config = dict(
    n_head=4,
    head_dim=32,
    d_mlp=640,
    vocab_size=4096,
    rope_fraction=0.5,
    attn_scale=0.177,
    parallel_block=False,
    lr=0.00252,
    beta1=0.95,
    grad_clip=0.5,
    final_lr_fraction=0.1,
    batch_tokens=65536,
    steps=8703,
    dataset='wikipedia_en',
)
Each number is 128 + 32 x the weight over its row's rms, rounded and kept within 0 to 255. Layers, rows and columns count from 0. Numbers have three digits each. The size before them is the row's rms in percent of the matrix's.

# down: layer 9 MLP down (transposed), 640x160, rms 0.122, rows 502-515, columns 0-159
# gate: layer 9 MLP gate, 640x160, rms 0.161, rows 503-515, columns 0-159
# up: layer 9 MLP up, 640x160, rms 0.163, rows 503-515, columns 0-159
down502 111:188137100148097165119124098133180111150137101131134153130092140126132080140077133112102156146193154135161136151073105155155144159121149180109148153136092127189120110087142119170094107142111188074162202097138177140127171080179172096208094075075096129101126157078094064100139142153094154065140130081151119155131099095123154169135100080109133175062156119096142077150149160148116093144143105119116138085116162122135156159131150148145147171154068038110137151134132104168116102073112143
gate503 107:122154124115169096145156123141167081134127164145090183096169121134082109109139141130115100145149095156143154098072165137040114133116186128109119171117139142166132133191151089105128092120065126174130125130132161087102158198110087094075164085164149088142197138169151131203147158126133131099149158150153119117077133148176087167163108135131123129077172190078051080134128067145086095105106152161171137195117084137140110117119131145124178082130137112123064099120157114140129168144084102
up503 116:152130111128172123113118165153075107171102119117140096155104096079119075120115214086116105151096078164136132167121143141098132173163151122120116163131061077109138127132154105089156140125134177168107078135180117133102182193158075135105108108096142149186164187124029102148098087144024195145158149071133140154135125136085133150131128160091103148123140157126104081135103100156149135135143110142113149115101107125147160106102107165129102097175062116151136114041122151117094078129117160
down503 111:165138128166100143163131136111037130118039145106144088110107102062160113175125145149121098105124150140201154134162121092102149199139125132140086132146134050090086115158127231106103124123115137125125125103154106087131159155131102116164090255122171152169095132095115179099159105111078143135169132118114115172134141118098160089085116131098128156136102090071111151118085122111149161120145145147080194126171169122129142144142098100088133096115079160151133118106130128131089074124114126
gate504 100:097123097141092147139131108141111064094154058155102165119175096130114127113197168077147128102103113121146133205123163133152101088159124159083120107096135122148123122133120129116120067130116128107121126170162153130115174091090142190050150086147132136142175054178074137114110148127103099126131165117107131161125128112228125153145040118120154103082123189136083095131105108163134131145101090131136111138172183193159138094092110170164116131194148072115078141141107103165136086125122067
up504 112:133114105141087176107144161077120150172123107147076060134087149190105147090174123081148129135091124155127097083118117063179105145073098114093139116114113120096140128147134123178097125095123134168159113162067166176136135082112096124128147127122076155124117063047120174114104125084177093191145082095085159131114134085164122163067076059102108092105117114139155109106087090133132130117093093124121187134146150075108188156143119103103166111115083084143098110064141136153119129117060118
down504 112:114081121114135151081187158085108109118098047083133112151077188145098095115191172120133119172133114143139117054134084102121084167086087121165086156133097068113151141167099150131130124083123134155145120171099170109133125132158091097109122134094106112172121081084113173096123170053157097136156144098127182110137176069138083102096135098102112140122076080134153098144121079118117141115115078190121174154180092066128159120094125102077120097134081104145161152175133095148071150123158143
gate505 102:164096102179156178144158140176090114134209151175061150080166135125169171128098102066137117106088154108112085129138155117118082102120118134110174071074164171159129146117092132125131121069131152094148132097175151136122098144067119111051137113143143088135132093098146188142115169171123108080170102104130180132148145116161105125120120101203077117165099136145142116190133133116066164081096137099110121125081159171174081083144110169110181059110080105117149115121149094151141136103133140
up505 113:122094137130139133098075192116080109185100097135101130155115116201146093155198120124152147163176139161161050153138097146141125121131179175154167175141097089074112136113171089141107181080165164156062136119148039089139150082138147155153124130132174129165088091112123132117085081077161120096115140149141111117146156119179122144093115095065146194175184133108094108087149074156120098118158142104147120066154168100105085134110163134136108180159105158115090131160118126127103141094134157
down505 102:127146154135123050147070158080142146126126106190135151157156137154136101125112146156145123216179108197093151159179103135129103131108190101116149173184114063145124129130164057157120130112145121141140103151167011081137160077180102168160163047124105139100133111174128145118157130107145180057126156135177093138125138139089129134105100184083171131108142138142136121137127101152105134147115151144112161111152124176102140133103113094131173133226117151156119136167126129124165140110137160
gate506 101:123129112143165160117117127104191185107125108127142123130115176152133134105129134152153099093171161108189122088088134166062144110150083158088160096129132104168103140095144103207177172205084160138084139153176165218097138129122170140089169114136145106105133134193159146135124130127133127126123085168130122142101181114127081087156113126121126097200137136124146084116107124087087098173119140165162188153159085114095091112115153171155136128181080086051066059098124121139095102138137130
up506 097:158195123118114118150153141122136116147095151145119139098130151154151100124092186090132105098122132091119151196140095105110114124108134115106124045141213168106133215104130123088159096156170063160116111137126147152125099089100122156111138130098146145178119118113152072132097115115157120088160134063149076146163126196099151175124116133108145178111099175088121100089078164171076057105164106155125130192115131173150126131138108182068098118104052113164142118149161081133156164066127085
down506 098:074100089166170116113129141112147197159121159151165139140164141142150138117139137149136129163160137123146091126075185180106117104160099123128128113073108147188131156068126110146091119198099147126052155088184147189103139146156167180160110142139126135129152150186132194149193118187130112112137097187113115113112090111100152114206096110123159082122115122139104103196124094085153138139107148161131176152171107068085085119078168119098097136140150094101149095087154069095148099106127180
gate507 088:151128076123148101171206176127110159086137106225125120056164147128157129116176085132121107111117117122139220067140126119136129132116151114106137106127121117136141142103157123163089143128154193069079146110089139114105134145070102055104135119165128083104135085072113072132152175147147034155121156088154173119126142071074127164112130117079133103159157144119121111169145078114137095160116161132124208073141124127125149101127135173135095114141156134164098078091135165172135083105120127
up507 087:109082178061104125151147095099128136134143099083109150081107148143144093128074156117140127127106164136149082120120093165054130139136103121098107161144168086149139158101116143178220112077081074210104107123182146114127173136184157120149126088108162112139103097167140198176143106158072167071169098158123098139102118139165131115147135098124153138086136135140090139177100146196118112096146074073156094153118188150114142175099117124091115127122099105178141138171109050137150147166105140
down507 083:160126101148130134191187158117141140094143125141136107088139128141127089060144133097147142132119102151100162092121105119136130155123130115118142113111097147193160123086121093160102142117143171071065149134145138119134133143064121079090125000115152122122119100044118111183134146113184054157098128080181158111085148070110152142113114133118123130105147153143125094165148124079159081125092141119166173117183121140131152072126193154137094153103129081144118104106115160215136098113146118
gate508 105:193166113150134093113180088168160122180134147111138109086068104126125123135090118133181164101060184141144150187081119086156097156125130111125046098158072095149174153108093124131138130130107111087123110116096147142129101143085096102104117082140168124129085134134127101143128133197159124083102094157184126180132145092133113124161122135107104188154119116070103121142145144216076117154135156113107121164151086073105169135085169148152166085127171095184079173146140082086166125153186128
up508 098:120175159170134095120157171037119122112097154134110111120153119180077135110165158151136099139153124123113140076162128143119136084172117125201142159121100132186149161073134201137087128114108141095124129120207042109159108141136115160122128121133113164064096098104154108180138068166110155147154136112109134161086193231136119138134043172130093150184111051147115132113117143122136168117107124102103157156068174067143153133133154097141154157155139162115111130125116151135083139128132140
down508 101:123094113105092171193056158137153150094042129116117132166152170087120089146176125106094101095142065171108137102115141198137115117101053128146123128141108145109136177162137127211146154081142126111094115103151142174149165133159133125152122157095121100149157172203127130112172158145122104140192134161124174085141102159095140166080180149129158144122166123156134168159138178061103110125134128086147157132132200120063118172139134119161069132126097173111182114139132143149087103114066103
gate509 090:113151139122108111171192177105183123165078164066118113106156099140154157085177104194101136142117140143117120172131137101114102064131125139092106176076162096142097125100185143092158168096137135081175154110160135100129103086146124105096181059141167167112150124087199162126143152138141070133133120114188089149139137104158118079141119086144162117098136122126106124118069141116182125134078124101103121134142126149124054089183118146109119022156122143099104071128156112130145098053126166
up509 113:050175101133140149179163118067094131114118096117168079039133098103117140130110142145112143166151157111185115104063137102126171184132107150128124151124141071104144094163118168099122157110149135065127133120184145102157114116182094098128145121110103126137117218135126122146141116096099103122195118116131019136051139182109097148169143096119160177221139108119165135118098174141116106080087116136111079147121094106121118142182159093113113128150143093143162131139159105162145159152143102
down509 115:116132134126129126131134117060110154089118181144127109115149129132083148060095122088148109166123133161143100032112099126128172193121122118137165147125123085131126130160139137096144112106131166133091114138108127083156147166090146132158134216118109126146037184118147094134120149089124079109115144117118064089109155177165135075092151106121094164169103092158155128086121068162116154106103141111089039182099084180171140140163206137127124144128228125108117134106150154088111139134081145
gate510 087:184153110167140117130150100152047167076172145160085221082098124062116145141151132148122089100133131116158154100121149120107119119122135142128133121095126090133136122132137097150128098144158127160114153123125111114131084143043176105026138130170133144104166123103119129126159145115195181130149167095145111104129088150087077122176140109086180118146130136099182081127176079204161123076143159112147103105037125121121095121134102098164106132167176130150173110140192097186090114137133115
up510 103:136161116141119173110136119107116084117104151144133130148125052036079166081171089198137143137181134119114109089121151048155159109084149191073124110202147142152107138137129099117119129129145139172123143130105145134104147164094088116091083174156092131136088148107101073113117142139099138123105158140128110083162129110176149070099192155102074140154101115103149141078151062160117136120167178134168180125122082112098124101154185176196084136159157172082133099148122174153118141127143177
down510 097:082147131129090108105081209097161084151086127099117023146115095159130118108143135133128153194132156211130109152154110133166136135120153101112095155147110127113089143140136155102138127131130163160120106137130167093112152110148095137109100236124118122135102152222149132143140121129038077134085107163153173137131119115185155096048141140119086118112133108127108197134068127068118134155143171168138188119168100140152147120122210177131126119096122167094093124125129167116137131129138147
gate511 103:170112167163179184160166100093144122209088153151107172126108143151087115066141109149134113071162142088107104136117125111110051126133121144140121192115155122143136128090145181141091172109153130186119137080179096124072102112082145113096128097122167073131145148128099153148116124104187132121179197116106089031151139140127170083089129127162120114068195115130127138154175172189098128128108141143113150150142097116093117131116102117147126143141169117201093102104105072139171081134175131
up511 099:121117167100108164134178112163115093107145106182149126144174141187203140120189100100094127122147136211117178135133153186127163136110111098051109167133119119068085092152137160166184108187093128121141115155161168130081104113137077139116136113170154137196141108147118145104112127123078164116096143138132129157147085170129027124162131102137122192108108146128122167120148104158171114156161115161136151131129085065189120088135124160147108173130127084063172093094117088167090116170127140
down511 101:112141087113165177137173129076146140134081118105161145173119079147024154111108174094100097125091103064132139180094102079150122107119128131131110138119102102157159151131115132084147111076185105160134181125138117154144194084179113113097129114175160117102093128146158136182152101111094104144112116131106081162171131145106188084088139174113185110122122116086091121157156124113095106066167084159129105165126085132092099140078105125187118149099131163135072066122100138112167188126205135
gate512 093:136146096179166141118130192016120131174157101088074175126153147177150168133121105104029091097156131123134142168093132133077127106140096124094086137084103109092156119093115134159167114152086102109093120132118130145175114126098160121160143116177145059122102125145112182150096160140127129153106140102147131111126149092136101177179130066082106116173086161114107125153118141139122019175170082114181099185110163123146104187128152129117119163102105109154071129093111137170117115128126164
up512 107:164129104142123120106126166140140110098094188169155144091134137129140132178089151182109129112088126176087069124151146069155073186128115101098131144133170150168146107155143090136137145113075170103121159148125133161095121100137133151103121113162143124110152050152091100113135124159094134118152126076167134103118099124102163178153147133119143042146158140076119082153094121071114160169123184121147175108095112095095094080096178111162053096125182077100130152138107037095168151201157080
down512 099:118124065179175141074113152032169180122161149101150130115074191193145104147092113113106119116145111178140130164136146100111113109161052148133040134101125160141165104073094102126149160147108109167104087137122139150116094132116133143190113011135132121104130093112107154170130174098113137127095142088112098108157108130116141189166142107073107160128085112079081143151118145147131109140139113087104119149128103111098107215115147125090043150093101140117126101145111122163144126166141141
gate513 105:104098123171162133155119133131121119086135133104104128084134208167139222112124128107071081161185123134122096123191027099115155092129161045070085170128110102126133130145136119119132134111082105147081093130164116111131172136151102120116164098136116156136092063146171052195189171154110119161163133163139161168135111143113146140134142167098143141143096125157150134119163115074080176103147088137128149133109113136183179103089095151101101122112179121166147134082120139113148183177161129
up513 094:141110144176127158123089166138173058122216125087133119130180086166153098119130117117094086177131146130146143105131156133153176140118166092114132115165223130112119111131090156117099117135131175091077078104105115162159103123151150122124103124177122168150126096134143153117106145159102186145110180069106139132142126168054061191155143173060195117094126088143070119044142106155164142091102124146124122072130135163136171124152150128132141063160124113165163081136102133108081138144097098
down513 096:147206154112155100162129095123105228137132118106126126144126158116105103149155080113125185106142091112133174165116207170138124131168204099139171167118081182151068124112165118119082195112154060087186142126177126130082127121140118080092173144120175102116098181114114111133197122081108136097136121145144094198133102108153164130079144151148121174132140133082121193173149171167152109127128153073135142112147100126121142117150161119131137139173070137100127139104113175134151116083101170
gate514 098:153153123105177113223139163083138071132144171115118115097105129181119187102104100117204094137175099088125166113122091142094141144153109072104085144157079140109171101101152076133127135153105139149153154075138127075165131093098070117091203079169107111163166144143084107112110167119176103081113107124125153183088137099116070105188148105148121122119138125151105160084130139149138111109136140116128121115168179179078043111152139126146185099102150119072132120160146094118178129179140098
up514 112:105128092150124141144105173128120065183105145165097128095115163167100122093118091087151126137194131116156171103147058163083168101173042120065114114168036146066107082133144105090181117116163120136166138123114102185093139155119077093126148119105126141126164117161093129124124103103112116096078101115171074177119092146117155120092135114170136103157115098164149115075150129139135188112130146086082103108101148084149063121137141110199159143171148068104079138067125162113153139125140122
down514 104:083117114137124134125150097135076203137127078174113136134116166112112091123123114174087164106133127140171117117141105122100150138114113150167104078084130130120059139194168138138166120112170104148109133208113135161103165178085171163124117255072120103142085140137122149145178096133151135119114130141125130102153111111119177091071086121125086104143061059140158130159167119100118159178099160153131108149146157111175094115146116146114090158161150142146089156080117156117091133090180138
gate515 095:171133085178178120187212124092154096142171184160135099134144069175100151156141096158154115121102137122189066172146111073117131082126103091177112171064159143162140121141150120131098047124166140152155120116145166138108065099102182125091178124140109103051180144156131167158153120143139169187175106115116139128148122102107119142145090141089099117128137084117137096102165046120088136115091098143106154121151102125165142092144095157139157125166127120143118117192123112080116123161186096
up515 100:114158099207169182186172178153139162163183118137126089104173142102126116138173090173156142129130158107116138114076160107141120127106083165117140088110104201138114096159107105142084101145146159139145159113155123137136102168081109151139104139156109128127155168145131190123176126152151157159081153107118137156059114114121097155073060196140169195190097106078155167112130111181135140104143140133129156097171186081166191116137127120190076105134111073144116104155085147108085153125160147
down515 096:128136177088094127180109169172077115093099112103109169149104159083134086128150172116066130121138103100093125077100147142180137158143087120134129050158139123177146149137126115126136177165120147130090143123133129109087212161095079096171043173140163153232139131147094124090123121083064097101093112130160163139131126131123176135110140067170113195143146134119085144188089120189102101180159110160150140108116183113116104130132138125084157128099124118127105181129149094179129123108092111